From a checkpoint of a small transformer trained on Wikipedia: LayerNorm before each block.
Each number is 128 + 32 x the weight over its row's rms, rounded and kept within 0 to 255. Layers, rows and columns count from 0. Numbers have three digits each. The size before them is the row's rms in percent of the matrix's.

# v: layer 8 attention value, 192x192, rms 0.266, rows 67-102, columns 0-191
# o: layer 8 attention output (transposed), 192x192, rms 0.27, rows 67-102, columns 0-191
v67 088:165134132167123123066122141113129085176152195150190105159127151166119107119117054098095159138133123154131139178183139127096051113092132137133150157189129121144115142155111086130174173091095096146171150117159165068143109197144067163136102125123124159067171134136175085102116130113067107096110160156096089106093143128146166106125132092111142142161136172131031137119187124105174135128103091149086159114133147147128109119045174097137171100139098099121076091185135114136084124094072100160143152087113044122118124111148147117113154115133169157145095160197129143108088083160145105116
o67 100:086142109111146147119150180145187119116146081068070185122147201110106208128178158126197113080101146144157164142153111103097226153112165119081105121116122088168189129146122151115126131107154140096164115164117091097144197091124122113115114129108145107107155165129133134109197106135139161131215152103173142135166124121096082102155130100096109125165070068111127147161108203090120161165141132161173105117143073143122103164098160120121141113199135166119156158154110143133120103161187147102158074075169118100114132202131107099144138137109130155093070161169124107149110168145122122107
v68 101:157132063206118158177144070102146153164150129069134148093109123132145153144125113102130116150153143155124202092134186208098123134087137091171138158120088107122149175145120130119103112146129147114200138073112051154136114124108119149096153142112131131173143173094160124152137110104132110085144154140166087121108174125116084085154134089118154168166108137151125129183143144184162149134163110065147142171120098107173152127100233143087147097069126125121133111080137060095173171150112055091135134181143123154086089124143160073119107171107124165126076073089155123115146197114129116135
o68 100:100163143053132110118187111122110160090121145174171087169096153147134097129154123150112180099191105038119138143090162184142153133173074161161124137091126139141103085163129131160107131107092073157117100106117138118117140113143130052087079129116089147147115129144165121147145137127043108141155183124150126160162129123170159119112146101138086071112083097149165160135076081133092122135140109087118120119183122127087080153116079173164109149117115083202142133082150164173183092111135171108105082141128176121111131177098130158176156076155147098143202129188058146172114111115119102107
v69 087:138097157174147070037119167135124138172166153143147131166156152108115157170164078149074134089126130171093115101116159073091160177083094146104128148148134099207096117136099121123097119167120064151151086164130132126165171150092042094122162139125118112101110152122124167106096149095096160148104125091070110137104096175154096123120196121128101076135125169139151105140037123091113100164119122141111199057118140099151146122131100136162142136157136107070145137143144110117160183117138097182103102091118109131185130137182186037134164098151150119123115122179154102103168159138097160147
o69 087:110145120153092142186082143160105132165136107086121188106064105110129150072114148082124067133122140134129108187110111115177119119103212102106107158112191133104106172160097142159107141141102108140130085135112170080076138117115115141127137193099139111113154182074147112121159147144139168113191078193144114144206118151156170109156158089113058227194141157096108128086110150165149156131146122153147109189113119153084152164147120121134106111127128089180091173146122133174113136216152124128116138057156078078113081123142110113081079125129154115121154164091158104133117120124151164127
v70 089:141136072131120105073078068106127143137172163084160094089104141120060110091117118096201117134128146095108114101177127110150115152155061159154148089076095113149091138147066128169104165149166055072136160072070113172167130098170139150136123146136107133086153087092113137078184110061096111166148138164123095153083131130097172143113077212084088099155133156170122090137160087107144116115171109157149172126141115122099151150110063110048110140116108126149166120082154120160146140153123093155127176140114124212111095131124143148172100152144140142100119123121167143087142167112108173088
o70 098:151140177150160134136166113105160119132129151166157146119090107104108126146151108106093117121134066155145136050114118143121129131134083163116056123188100137184138106137162102132118150111114150140146067146150125130096118066124177091148180103075187150090082123121141125159169133118135167152193154146095086148126133108185135125143140081085201125122103167098113106128190159128091197110113161034110148147093164169117106104174174122127095159164162143181156098164154075112051125149143099139135099081089142129119062137136142145090150135174116131135116112150088059142046184180141141133
v71 088:173073113144146120142091140131154127130187136113115072093143127179106116152099122075143121145093156137157111125107185112161112198115153148101111123149117095082144130138113070151188094164158085177184074159122149074096127126061155132140163098095192182109144126110128163087124159116102142208141085140109074152142138187114078178140149081109156099091129154179143093129124125135151080100136121097134195136185064119114113093107123153093110098133141083165143085145147060105139118157176149097066109089120137105165106133130065172084151086131099099074130120142153162152091108093135197123
o71 095:068163081159089183102149098183146113118159104097159109112117108120126159068155159134155107118128091177124142174148128111111137074188110172150100119120155128141042176060111162133110160171102117096128128097147123178093150138136109157163085190177146125145143138198161128170137136092135141048111181110089131105136139112175154142160150133119110111125157124118101073134113112103114092134103168115135194117106164148066112067158084126132135131111115142116145143153114100104117123142074121123154101147125051054191077165130129163176082180132207136122134131185148112135110186174170132161
v72 104:055111086099094118131121120114159150139135102119088113138120146124121129119144120136099110092090170072167129215077132092151151137127112114127113099133103096068078162126149109059101152097099132104150090160132127069059084099093158156139178155071171173201115142130145144171091154109149137117036207184169149114119128124118123089155102115088147100117151085102143128137171134159140136134192111132177168049116117124068090161165125148057105117099131132106168164129094196090150121142108040127138168094125154173095118127114184142153115178141141109098123144133102127141132150152094122143
o72 102:109129175117094106092120097115099113131147122141106160094112176117094093130143142178161109185099098086128141113101129138136074202081092095121149185126096145214131060118182137168132124143164105128085141149164165118171116148124117186154067053107141110101195181100124115138147161130145157198163173120119110124095129123115140160140130113121168135109133194141107126127118103111157136138073164133093154152179113074101176110126107140116076183141148145125128160117092120196133160104118169130169093124132188097089172143132077161125126094152193101144187118150160098097168182223127148108
v73 102:107231061143103094186216086156121133084136130171120141112135095129122087123121071132185137117153106155147209134151196127054166143122088076135086158104145069173062172151118178134182160111189115118133114105129161099112113132098134172085142108143129138122097115155103112178082161093100098145130188127187168119178149148136110144137151107179189156075115126109120133108140203091142120104091158074126142159128171111087149115164142074105152150093119133139152108117132156117174092110159132150130112111176130124095166088107096107124126105144109115140154147137141179093124148170107178140
o73 107:132071152162098104072155114095175131160230135123139085106111119156146171142121125117112127135150132132075110134185125120158144153114140115142176124150189135112191136114068123119077131075141106151107140166167117093100155133106111153139120126116128111118135128116093110172104108190096117138095153111133102140055119115159119096067122112134117015111096140169166120124057090160177158112186133159079155134129072089123091102114126143078109097111089149129158069142084172114132160165058074126142098137111177108166177178114080143093139158167093149173099098150078097188166143115134149109
v74 093:182113156104159137135174161134153062122147189145086105158110221058087142121168122145171155122138114038164090062148137157139141161110124067120133177184153133125111155152165092076114115127107107186164082076149113173107123105153081127096163080152156146170121151106134148150158097092083157158087113178071119114174146172130148122141109088097143123165089157122189095116108160088127164106170154149152130149120104197115144109110111095117079091176087119108104136142168122110148179120136162179177147061091099134107103136109123087098166120146132091151115108133193118120140125087109119160
o74 097:105136065131115129146063097128078170177077113167176204116133107138163095129195097110116104099102147094138085172132105081135119142132135102135142112139161137153150116115129148143195106133123173043099091152087116138137168135149113159122156082062167054085120131119138081152113166095114122128164106147171102130168122126133136132135129179163087161064132099099166119108171078152166107157103159106008094117101114091116111076167201157087101162080106123112148121160121189130186103115119104097088092136114132126163122175109137118136109131064170136129078123162120118137117084155140115160
v75 094:156103144108134156151128127119102115125124140140111141163140100093133120096160147087090089137154119089094157119123154109145098141145160119049123065097083166179155119138120106080104047111158145144125119117141119173124184118136105108146091149099134123134118116170124150137138138185131136067166155037082079114157131112142104137170146094081166104171125157127182080098157112113096119138117134130110131132064097201070067105138132037135161136136104138117205091178120125155126171220124155144153152089164092169103077079172167157153124132183116153116167145104075136132133169151213133120
o75 101:123126157119173132111181129141144137127012103109135131099167128134133113091088151146084138090133156112132111093152135165147136134124141078158139125128129157149132142091120103184096080166045113103145172124090158158163150081130172177084173110085083148152122074116097159149109106135099144135153118167162137156048141080125201130091093143212089139127087131097055136142150153091204103059121166111131105113183162132152138175125107145166066129099154083132106158124110132075118131154073138112179153105078149128124066141071120124147123153114139124109129109100166130106164149089097161070
v76 093:137102131089150159144088150056155132139045131117173071189166134077168105183081113187171103057095104129114080191139126199143134135122178145119146089147099200128123143065121114131137105153142112147113129096134118112094139107080117099118141177158107152111063110128099169100131125112114140165125187139127074114126096130093124125113106177129123165059111144097133103132153149146159097157191149162169074090103223074149181155101126113107130100117106152141153155136138069162129077136139148132090122140085176128134150104099133199099122168110069128139084088126128098144080121142129104113
o76 101:134168133158163117197162126129101089069118127149103094103146112136104129140094151060082151170138144136144146048054141066150051144122099156109144171196077136139120111135097067155103185144138123131106142098136150161158111164145146113112124123169142169155139132172156091122142159118119110107201135118157130131123143116098189149180137098144130085131154143109168157095143125137139066113102132140127218075105082119143094161126116143080093180119087111093096148100142095141144183138194126195136079124183077105141117148121119094160108212101082147084083175128149130172106123155125114088
v77 101:184114129130061084183145032134158148129151131123114080139149117150153145135061132119172101144096143103151128104067124134143157111134122114130119117111168059154124149088148136111034134130129161138141090135151127116153139139094207159116098091144117182109107095137156114103170112104096131134192158127131130099153088119123201049150098081077105077119133055107102151099118113129139196038152119132122138120122133141148087153125148052121093136194153111110117137141079119110118105148119038175137089133197139173119142136143160149158125155107172143151095129151128189120118162138174165128
o77 102:069121053100140159101147117097144081145140135218128171097110071126118125135195117174138092111150085154135184146111125150130094158151103148117096150175106138091142130168137122141121163159141104118064164181192132145153103096191095110143126103055116109111202162125158130138125131155126159118065106169152082085092054107126120149135109155140149131119070170119107013145114164132150141147101133127169103140126101129068124135136120095117184175118181049145164131104120106151131124130169110081166202110130166119176184144128136166107153143118121112108109144149113129145141180089138094113
v78 099:140159138136140061138157111129177092221156120118122133108173091133184149101140104121120142191205107179094119137099155086164167124146105056076101167085120146159155111151165035132118075156072122122143065139086120138085100127119177117153122158049178112098129164133179137142109141121070123146154147141084071133111146123117145105170122082105140153148060127106138178147168129152135122132096118170148173107180153089126109073123141176108132081165091099130120126085099115115151138133114138166139158162081118128105118124053132112116144050134144113140157093111082167169168105150093123155
o78 097:181184098103106115156137117134136098144113147109139121101067124155141163154096120143189181104088187090164073109120155181105071117123148162124135187179149111102098097099085156161104130165122127161172127153079174128158201095104094145124108137094108130143124132116118141117132081139080095145140116116071108120153087179080063148122121089131114125124075124095160100166140064033064130187148156158063127114106087158107072144148132149172166167154119084104097159128130144123149100164127147091121084121137117166155101129129162145138146192162175124192134150100174178104158176156134134072
v79 102:130109119132115156135141174140140166099140175067144119128219140114116115137134171090128133099139115133105101114079062062133155146125133114147142067174104192098169154051185097109098097129068117166098128182087162097140110146142114106222117125152088160131107131178110148112149171157130108120149152070134175166166101106094154163107141145140179123104116162133118098120116147059131120168081132147137134124120141118117109089124083067159142081174066167131162142124122119133106142096101133192141187126134175096211125173144136150120104138084110094222143121168112122141114101179183125129
o79 098:084077159129120103145068160119152094149090062103140119114182120157129120143141079158147125117116164163099106092167178161141101132141125160106187126127172119140155153075147137141130207150178199112071140137169126102147100135073149103098194204123127160094103108134145133132100085066139145100091120126090161142061121158158108134120133094154073170117148109081106107148094119122170188117152104103098117108133161109115147141174076134136104182087147144114086184137060158152140114189160091144157126074121115181085159084157080139107131138083119153062095153106144127188112174148119080133
v80 096:145138126221051172129096067144117102131146150141165142112128086166137092137191093122099114129149108150088121069188143098125162156124135118169092137143084133146128130201080113119114085104090074089114159095119099176132126097135063096072159132148119120199112150114120120110115157173021111147135081121087119058150130138169156147144115063094116177109143129132149160134128129101133103125101086116112051147107117131164111189116133141128101149083132132195145130053114151110186117184136139128168151115159124123135111099102123118099173087126170154118098085111159185120108136091091111075
o80 091:137138104110150142089133108094149137152120175208173122095094178112093137103085171140182159103137085101120148148167190110159157120186143164154072116174116106077143155097112107103128065080198095144106122134082130109121142137145093124170156139129071165083117166160169148175128139028117147095174132135149106169139117100107104129163094148155118118043120111078145191046107123088123125103130093190102133091123166135168109144131137093144089098144108079170111121136134155108152109159111170119104128103102115162101127167108096069105065147195137144144130143124174075126126114194131131097
v81 100:180110127064073160138151105081098195211092193124106153111174134168103152193108114105167152118147173170134121110110148135110149086133130134176076088187133132150129168140114130079112140136151194124106114121095109146093133161119143135153141148096136132161172102073138127111164108117147118057114134146161135083126110149101148064081153119142133076116084157139116165173086134087120117099125088082129154113096063109173123148062150056129141120098134129180143056103131149110187105125069094088101155170156183119136168122100112121123092139160106069090161085104124168149150151134137157196
o81 103:128149107129224144138174184132113100086157117132139174146114080159122181090164093109105141108113121103103189164156123148104126168196140126092116177079155139070122133117143120082063117138113098138116120185205169154184131110125206144159150123166114099115048125177095148124127177180156116188127125097114149209108159157132082119095092133147131177073135110146156083110128138165092142149106118146123115148136135200119144166119104123150142157108134116122124159113111121154169120109145145145115134148157109170103177169127188122116120104128156153082191152134107090209196140158142105067
v82 085:112156140108158164134119076103161156157100127116098136176128131104209083077130182159105157113202066107152172191178138105111157120167158208157065179150158136144106124154120101140150140074089096157141081122138135156146123146105109103157101139095089060120147072101162126155111171148121102157128093111137117170133169151164101136147131156079161104163161139119136174100086106105117066140065138152149150131150134065145124114151143117187077109086147127123120132147189187119115085138099144164118147134176146121148127164166089149098106101118160068123155168187189091075162151121137171182
o82 096:121080175096137110081130087211084170103138141137112145101080148111172159159141096043088173123077202105133166126161104075137157087125193110138167119111110140138171164134127140065158098083168143066118166167118094050069179084090101144114115108176109157112063122090137143083124106115138133156047131121113153104099111174114170139142094070106154147139142125116144082144138108146124106131131109131113134146128146137115171160158124131119060124153051122179172134150128119131137125141125140095089082102136082133128129104082121107131115080094122170150113155143152149185130116110215177125
v83 097:127101137092096101190102093123102165116168129126180107090162191081131137149183062080083172104129149164134109147121163066101098111143146141139134160143144126128140127166177088169170091204128105138132153077167097109166091147134193119063138157139086121123114113113170140139052157127113114151135141118052165158085150118205148145149149131152093112082087077176163137086078113089090121135097103142151120061147171124127109107161153164129157161162152101100079106124078116139158129127077103098133124103148119068051069174111119183102083107104087136147121119125176113118125130157109148117
o83 096:170172139160172178111135125100122140166098149099085054144084118136083176105111142134132112058158118132045109132117171156174102127145206136115166036068106174134149109126109165174159106108129108183115099135121167134130133119102088159113101095157126149108169125129084107084088116086154083079112130098150198115138110133088128096162147111106177088126116199131113097163142152132115103130216135114125118143127093159080098090067190099155110157093129107115146153135103173080186126144156195152080100141095137093056103165135146132131155103161122137122105156078156133144132108135129144171
v84 087:161173161153169106111088170134161154126141130127114138111098134164146096184152124121141048130073134091098172115157149160120167128155150108159143109120163054135149116104183198118091164085124009098110132162157130111139076103089191169113126103085117109169127136131117137146135115135114108158208153164163128082079136062112150125113095140140108152089111151173109128038196101155093146091158109135137045094091111137142141137167117145104156135147131069090099160094135162092121174072141126125123101189103077166153144077136098099116103119145161139135106114123152143144121060142101125132
o84 095:157109113113080174122123144107136107106084186132119169105170141109117150117195132202125183167183100120164067128124117127143105129094139127087098148107096163153032114135114086123118133118147191170128096097085095147078107158163073060180102172082141126134124157107122138157104148140140101114042191060143084154110094152109131123161146132164162121135142087129154116134102179125138126143091095137090200158119163088148172131080212099107104105122108101077138113117101148110082118173153115158116160092163167147078182136097131203082150131130106147104115155139151109119181137112132164127
v85 096:163126209103084181131124095100114121074148184145047158100103091132114158108135095167128124156159103162150128166121152128150087137186172125047109082139120101142149109096150148114107144173115146105133104112115144092118079054184104144083138103136106169068093140150176123139149105114133114158145138152086167076166139117082128105109164123069115071176137099158102121113133073114153109100158159079142128191073131129119088171190119172194130123151113157129113121138139137138088127113182050142171113091161140180126139130138164077091118147201097086179117096099136098116117160120108171121
o85 099:090054125105161084169112169143177156134088137082195104109153124099065096157107131124132094092119108107163109129104128125107110119086135109139160165118137106054129185165208157172111103078128134152119131165128100103205145103126187120174171181128074120162150133102142099099099148124137092143161108180133109079051084120169206121126148145178161105111145092144155119197156116184119106097078158105103130149102112165091201128152081092061094125113125109118193138106127130116139094109149115118165111121152165112115121147130134125171133124131174163161108138103128149077106101109162196172
v86 092:055064179106129124132113165103075154056126136134187162082123153152156159082071193117137125127127117135113118153084129157149129162106160158089227103119145132106071121095156125113141115169121122097119121147067142144118129116163129162175116111140151147151081145123077123136149122159156168166134106106139111125123121117120158141132093190108146105133146125155178112069152083133078096174099121088121071114180108119090066151133118091131173113116111094072178119150128126107123096170087127104074118132142082134171116082191152114186079153168110163090174141075076078171105066133095111177
o86 094:137141122185116189148117180138146101165109105070074112171126119131072112053131080142153137182097152111146093113153105180111116109150088143137108156132144138217114113155117098134168118090094175107153175100160075150147082176090144112093127107108162172127145163151111153101129159125137152120085199153113149213111165132129104109109097082113115144114152127100096129095189122120133145144129184148174129129106112116102179080100085098089085078120142115119104088104158047063094124101101128185140159128088145159123034173150129190126170104109138128182162129105112172113147162117158146119
v87 087:121158107147072125074106100099120131096112151125090091103106122130094147122180109117104103165154109163160103140127114204144179155111123055113105155078181054174113126068122166084184104104208170116123182159116088107134073121103186108086113139116140162112144193146126129122149060148092142156103109093147096073143106135127118148127143107149144117129075186186148081152154143167152093116149189095112171134142094116174133143101136177071119134117115156134091110117041179130159151120153115100109080125101162163107120161170156151101130137161073114065179144141089134094089158114138152101
o87 090:142175123125153107183176180203122111080147115133107075121166109158182128117107164127163085105131113107090136156121186080179080113157108125087145171120107102151086115184099110114123050179095096107173130171123085180125129192182116112133157140097079133161128150102100126107081081167111141157134205118086113123164169069162116143151156151057127049140139127143101151132117163154150117137120121071085140134124143098155148079123116185090163105152140116180176162128105091170077118130115105112113157231103119137133119140118131136133170181101115079138122137138123138121181102141115143179
v88 093:102144145111127170161137131091147136135132130163184139153140133105050198144128143141142106111125117111119133123069135148139104187114173169138168128200088063130107046083135154099106091102148147131121155132091117118077143100114097172089159083113107197130169073132127145088156130110096110143214115105154161079150187161105128114099105130114121079141197107112110113113145121100109143139135089117133098128159107178136129094097149141163099150071134124156145114140183171165120151136079027112179163195123110155128139125087216105121066127097143142198079118083118144136124107118082144122
o88 097:169083122103105163152129132145103078122142144085096125083151157129170128079110068158167197108083151095118149143089114157121125163132140102112128109100117161114118129113122099111063134137093148115113136114180120103154042071172140094091130146137122095108118135094130098198134134106187090140134108147145127168079059110103151098155169114132181118064073099150149115128183108137119221103096145088176135110097077118069174136164106118139140111125103164173128162136115141097129102148137194131086146119177155123066141147119065129088123149187101122106139126191105160116087186099204094171
v89 090:111105175131093135141149186208102041084105074166129145190116151119141134107167173091088089109100156117152076144080096117113116127132161135047137156092155144149128075117129170083137125168110080142093134145102167130116113107146053092177148134094099127183115075161181093106086181132088119112086106138171147157124170152155142200101136150135166142170187179145058156135152173118122138150178138135107149149126145118090112172140161089136164169122149119063153100127135129102134172103103223097181116142113144105150159163164152111140117134121160166148143079106101115126120127118156108099
o89 091:094152097142128115129078082086138151093143154107114119069204140111082091120060077111142109147068073125175180159166151123160108102049181176081123145149167146144136153112125094168143100078154146112116052140159138118087180157120116170057188130124147123160164158116128167142149137090159177132134136099120165118092163122129160121134136124175109138130114092145147124113136095101114122088118114142161086119151150140143163139121111085130149080164105153120074113130033194066137129136097134141183132121177110175137063071142066111073136087126116089138153090073109093108144103155107154130
v90 094:106087110092121080166138144160115109171137096128173105125082115166146098120107146106107133126117091153118148151171049089090166162104180112101149091138137085115092134113114101146113098088154150188115168113160152098165116089099103161170129115125142136166081154152155115101090120149166088122068115130147091147099068101100131137166134130107130145100115209132103115118125120087088161182143191140092112109141101162093128068119087109133149107151130189055122147141139177092152097076116139181119173138104121117190162055124144076109168154172180138227155123128139125200054146085152105126
o90 101:127135152196075153096094124142158092159127123117123210134157136110138154084146145177168107110120099136143134093176147166137094152139095093126137162173143106163114132178124165136120142110117127126145113118155180097144187164132117118101136142201078133083174110100110175047138112135098151177167084082157159117138171076193115127109126097167076120073103094085115105118059137094103171123117099083106156165115074113157111112119118120142107118108114148093083070075113130137099174166104177162118166101066065146137138125094132144109129142112031142116061176159139151099196152119114164152
v91 093:090131166090121162182123130130133174152129056136101090121097121187125205143072154123115141127080153174162118125105099156106128118114133128162126130140156152083195110089161099130122134127079202123154136201196137119152108132085231124146102071186136192147110101133159149108137134043152152188145147118077118154085140108091152136106120123110153093127128190211084171114132094133090148127127157124151136124121115165166142096117131131171232139143159101172152158164111113112112101131156099076135114110098122136120158126097094176156097172095167140159135108143147103129140094146176112154
o91 096:104106071154131118128115099167112144169130113108114084161142114125078089145110166180122107153128120122150141118136087135156102118071109176082112124144092096179088110096074135092155186150099098150128190094106130139126123116180076095143076125066103174116145135148150121124135096141136125150087123129143112086122116100134097147115087228149085178103199087150125055077119130180058159141149119086151112128174147182064119142146133092145162120113139178086168123098114130164155109167158122126086125152108081154136141220142151221114152102144123144100118158132170158158132136043151143163
v92 094:136049078125148067108161159170150104142133063123092085097109105098101120129147166145135186090103120082112059136156165136120123168139147135075104166128045095128097119155129094133142148122169140125138089104083146104144112178169123192169122132116182146126090230154112132171123103110173114108124117132172137130097107166124110095138115132105116139185102177152133112070106170158130122076131136155165153085100089130187035144152150112139091160161158104101135137121074173142114130130089122100168120052105179134137120165092150070101115138149119097094119085131151099086092076130119093078
o92 100:092186134175071093160154130102115193171055109149132102144101171122139118108132120130132081132146153127128134111110135109125150108130112149087106156044113193164180151174134152157099122178123118133152112150102156106097136082081123139181151125057164043132158138120124121111157113116113154116130094076104101076109178069113116166161111176133141083127134139088165143146155063099145097143052146172047075145140153074096143156081086152092166158136124139139130131072160049147166088142095136183090168137097111117129166143149156082109167089124124118097100076114168104129139171138133126132
v93 094:103123091111104091123118153108144110165125181129081126125110108110112080106168190109192177047167147120083167221160157118130190146149130098133123119037172117148080080118060068118162111097125106139124104101123161145153103085128179111180185155220169157112129179112109117188132102101123156161119159116096129128214076135122134058107122106155169149117093094146041130130204119164111116149113123108132147101158107102118139131109124129120122124082104087146124142124134133132124110151131192167135129143170157123139104137096129158092135151141132124077164147161123087136119141088138176091
o93 099:145104160154100130149214101150185125137100176110120116104031152164141156157146114160129087138140132105114133092127094098074075149164106193137137122154138093152117135116177155123146089097123117112173148185182165111134133136127133184113067129132100074100128120155099156101157151119189138127090157134108132175105131143158119080127087123099120139156124132188112162148074145118162166122140112103134108121122201115138141135181178148049147146132143113157101152071166079063135097139097077110083101119104134170168079124143104167168117192037096177101106130147146128148091141190077160103
v94 094:112109161102146096088125153149145129163114164147128151119140081144091159157155115077157100094136117137131101113150141097124121202132126108148174140178055079154097148131107121142115117105121151198079110107119142107152169135144062128139122088114173139098174153136175127172134147094119106147101175160140144096146116109114166171125142094098050119125233139135125098086145135115128156155077132163161084089125075189177108156160141104148089140082078053121103115180119142147180158193084183124129157104102171155112129121096110052111145171140150107199149126119100216145152137164164113164
o94 093:169157102144115181152070149167182111126132150185115187120112202094086163142111161133170107142131119080114142142097104134135119103142152119135115122074107174141137177109102139135136107186169105059164172132096142109145111147159134176127166128118192091121117185164158131110151055116143107081152055108092118167075172137194116192096169116131122147102080082107153152097144114087138174080137144147036105081151148168113168110153115121161147119057135153122123082115141128134116142131140111161125130156175180099134178183125109205169124136160138166059136108176113089133112119105137118117
v95 097:112110108185204106135101119123133133140125101138149133177115098113103107145107153085128135141141073124133048152181131099173116139134098161132143172124112131108141172118162123106138134148183103174122182158154142144092133089107069159125181129150154153157193138084136141206117130118150154124150062082145137156107080046166103194125102143140124118102096188199124184156134136165129165206139149172105151121130143128123158122137127096095162058101170084146042122135162104146114129092130165176124155128083163098180124104157080091095146114110132207130153086140105084137079109101168126108
o95 096:113189117149109112140137163101160087141125211124162158129137195119156160067171126075114122134081132172099146158088169173128104134165057109140124132150185127117085081104139132123156167170148180129174120083128142088105136137152126123133133190160110118157099200153126112092109122181135162122118161167133183109141190153144157155202095118160163107117132113057120132160148148108151138133212109015174118119109166070144109156149158137153169126110128193119159119117094151143186153142149117115089071127120081132085093147082140114148098125093115080123106119115196115099109121112100117130
v96 089:090059086132205144096081161146087126064118117123088112143127143096084135090129084149121131122140095142134105099125137142135121111124131133096160137164137172161118122119133205122121101206149130118119142099103136157132111131168135128124129140086134155163160144194134054113141140122112157103064128204152114098129122093069044197127078105170093087153122222143158125130132115115153137145121144075118078134103081100152134104131107205123120149098123143134147147121080145201085148183118110142140144154108074088126101173111096088079096127143111126213156066099158108090102101164162118099
o96 089:183131142181160158172118234162159140136104092154129130146125123121185142178095184110107141126194141166131123111111153172137147068137140154122161102119103080140102060098171101146104146099192168116117130033112110123154094087157189143087153065070135127191107119088113099125134143145117174114146173103115175116167189173177182144113177104127146105134111090134134158112168093130157146103184107064096168185130138166077144124197119125109155135163088101114106130173137132121156118133089137114142123101163129130119199150105132095137140051139096103142134151096148136090135127138134106136
v97 106:091127122059147153154099143099124166110102075126174098149153129126104107112135170109121212134147111142117087199111140113142122115095140146056197131153120182163158115058194077096113137109169125120081059196162134104141124146131128115073135151159111137141089167145084099194130174112132125154062134093083143148096130104173156119164110171156142119058106073172146111113101186122112090169131154126129148112165165165098071182128091181153152085131111118152148131140116083083045096098139175125085104087106108120126097137111126189132117155135114157112087135143088110122111109176136129160
o97 107:143115153187102124147170082169113103153126187106111109195137121086128175144089139193116095117085158202104101129126129062156107128093141127168119083089128173188079148152094087179151168157157120147115185122168081144163134157121106177151174071096120121156131187084139121058137131155135114138148119113115188165125119102085122118152111147151119147212147125104093156188137105172169122200143144098136117112122143088134088148118106118082110154087123193090125091082082146177173090138183152108134079116103129138151095135153142115166113165138174133182134157057165119175127131132116143121
v98 096:124152142063096071141150081134143114089117095174135126150063160168118081116135120072096117082134136136125200097054094168097157113149153135134148128090078142136129171149106105115102091199115103115105150137112143094144135167167108143141062130081164129129137170164167174150083191154151130103108101089147170097099130112092099161184154130109121105177155063145128187078108179155148141138129132137139145079175066097189080171102181099176164133144211103100125114126104136108084140122117098085104127129087149067142070151129104142106061118102128135176162122108114102163105125131168130129
o98 098:109121148090156079099140087092181112190095120133093070106132136112149137099113117086128135148189133071106125164172149115110129161106144152069132169091058117134123105113128146170150167111134102201203161124127183130135119175154100145149137156079095107110171135146101135106116090158099145122092096067123183158106149165143107162113208076120121122128089176107139071198146099038147143160116158086175093138113163112065160151111077141152158075133096141124107118112099108111120147112129173108122158101116175161141111084125179134180131100126182114115126161128057133110152079079118090091
v99 089:137160161114081127063202116096121139152166126059188160053141136104132127158139192147146124119076158163143128139130133104133117091150166174175144119125138128161174208128152097209153150101103153132098133127163139136148148139085131141105063155065130121151099128096088170116119176122135143167140062147142149174087128162113163118165132148149113129091092050151090108144078148088152109106113105111104179181135108065128108133150145117134090117094118148109147131086128071173099094106137140136113140212112038139104085177124097132110139145105120148121088113096126198120150096142060123087
o99 097:163195074226078124116091134136172100122111212148161143164152090100172135126134058145098116155118184121108120163104110149119108157159128121145108142126089151107166155103099123112146089139172153125147136086145112090138096113141155112162108186185150138125127085159172111096131109056069109119083154087136094172124131106090114139158172125116096154111106139190141151181142114218079139086142075101138158166162062182133096107132143133124101126184089154174120114137121124138124061120148155127136169139146119121127094090130102113100115087178195129177135145126141130205098189090105123112
v100 099:147132130122124159115098093113094141187149097138167116113111102204133119095160082128147178121123110185204142079124121101100188126176073128100098080090144128145092156094073126119114110136118129135144137107180139129097123131089177104140090097082090145050126155110175115145067167173110128064090161127189183120119116088103109166076126092175114147102145144101160136090109093081132095127059144119126107122199142074126137120163059110135067133093105145142191122169121117152104087176124118118108133184134142132128118140128132106195054093151149066109168150094079092157127144137170122136
o100 102:132129162141118132126082133124130116135163171110026133118108114141169166157077136091126178122109081143140152114109135155139114155064145132090162107073150165133113074103103093196120098111155083107077164180088144098151126078174135149139141132150116187114135091159111178175142139142204090102041137124074165124118120148200085119101136135117086130148192118109093140160168099113090170131162125094145153087125065135129170099137115182110059094147107094066115094113092136190118164077115138095124126130097113165127163086117151133126119146147148151167091082211157118097129088145152129108
v101 099:115159157135123122114115147124103069134178175063106143150127151168116133144097143132086094141098146118082064066162157093163233120084145100121150173103080163137107113102076115113134056156135103157168127081093138088175159201139061173169127144149148136140131162121123139153065114163113073176103119097064127115127147116142122161160089121098159167049122132156153074112139166130151100149169142170117174108108143100172159129144145154131080136123174117092114127151131056111139156163092118142164133112102137101115067139220158135155134071128190126117130152142111121187150146121153118139
o101 108:167128096131096160139114076127081094113117051160104088107077090069087088102119139098173103093161165143168135127113141109171157135161141116144104136148160124134104117133115099143159127148147122130194113154127123127075163157145187110065137147130123149085144157161137116163128149059129165183116131140064170143088088125171156152152156104164078177153156161083097172172135099137151169150161080144097079088158125098148104082048136095177165134174156102175150133152153123140122188161134195163141157105128117111091098110107142125132161126127133203146157137141122129062085113137052052092
v102 089:143120122158167131109165144146120134113173115124083093163133095155080123089128101045181171115172120158127069126170185108151078141074121142116101110139126178175143077133154154099091128175148102111137164150067103102128112111129154079126157123175164125090154131078107120097107118152132167099121134121043149185153072108190141160156187098145143165117139169130147058090123114064137140095166099104145151122165142123082169084135120109077088138166143141090134147200103161108130139149166138100055105160124060091118160074145142113101130110082152115168164157125132105111103077129178060125
o102 093:116106103133120189198047200060170120167135128110144150106132148168142152186090057120067078082128080110100132095108167116072124074129171186138153060106166100128100139110105156162175134122150129137180173131163083117106118065132164130110135105122147196164162155125047134143104161154103143171127107145179151111184137145165085085119117148174097120138111113131044148112092126132158084143105172167120136132124115101166106144116099148160156146173173148143196142132071091152093119097115177124117111092136128125114134153098134128140117140119092144111115144118111087057142109116112147179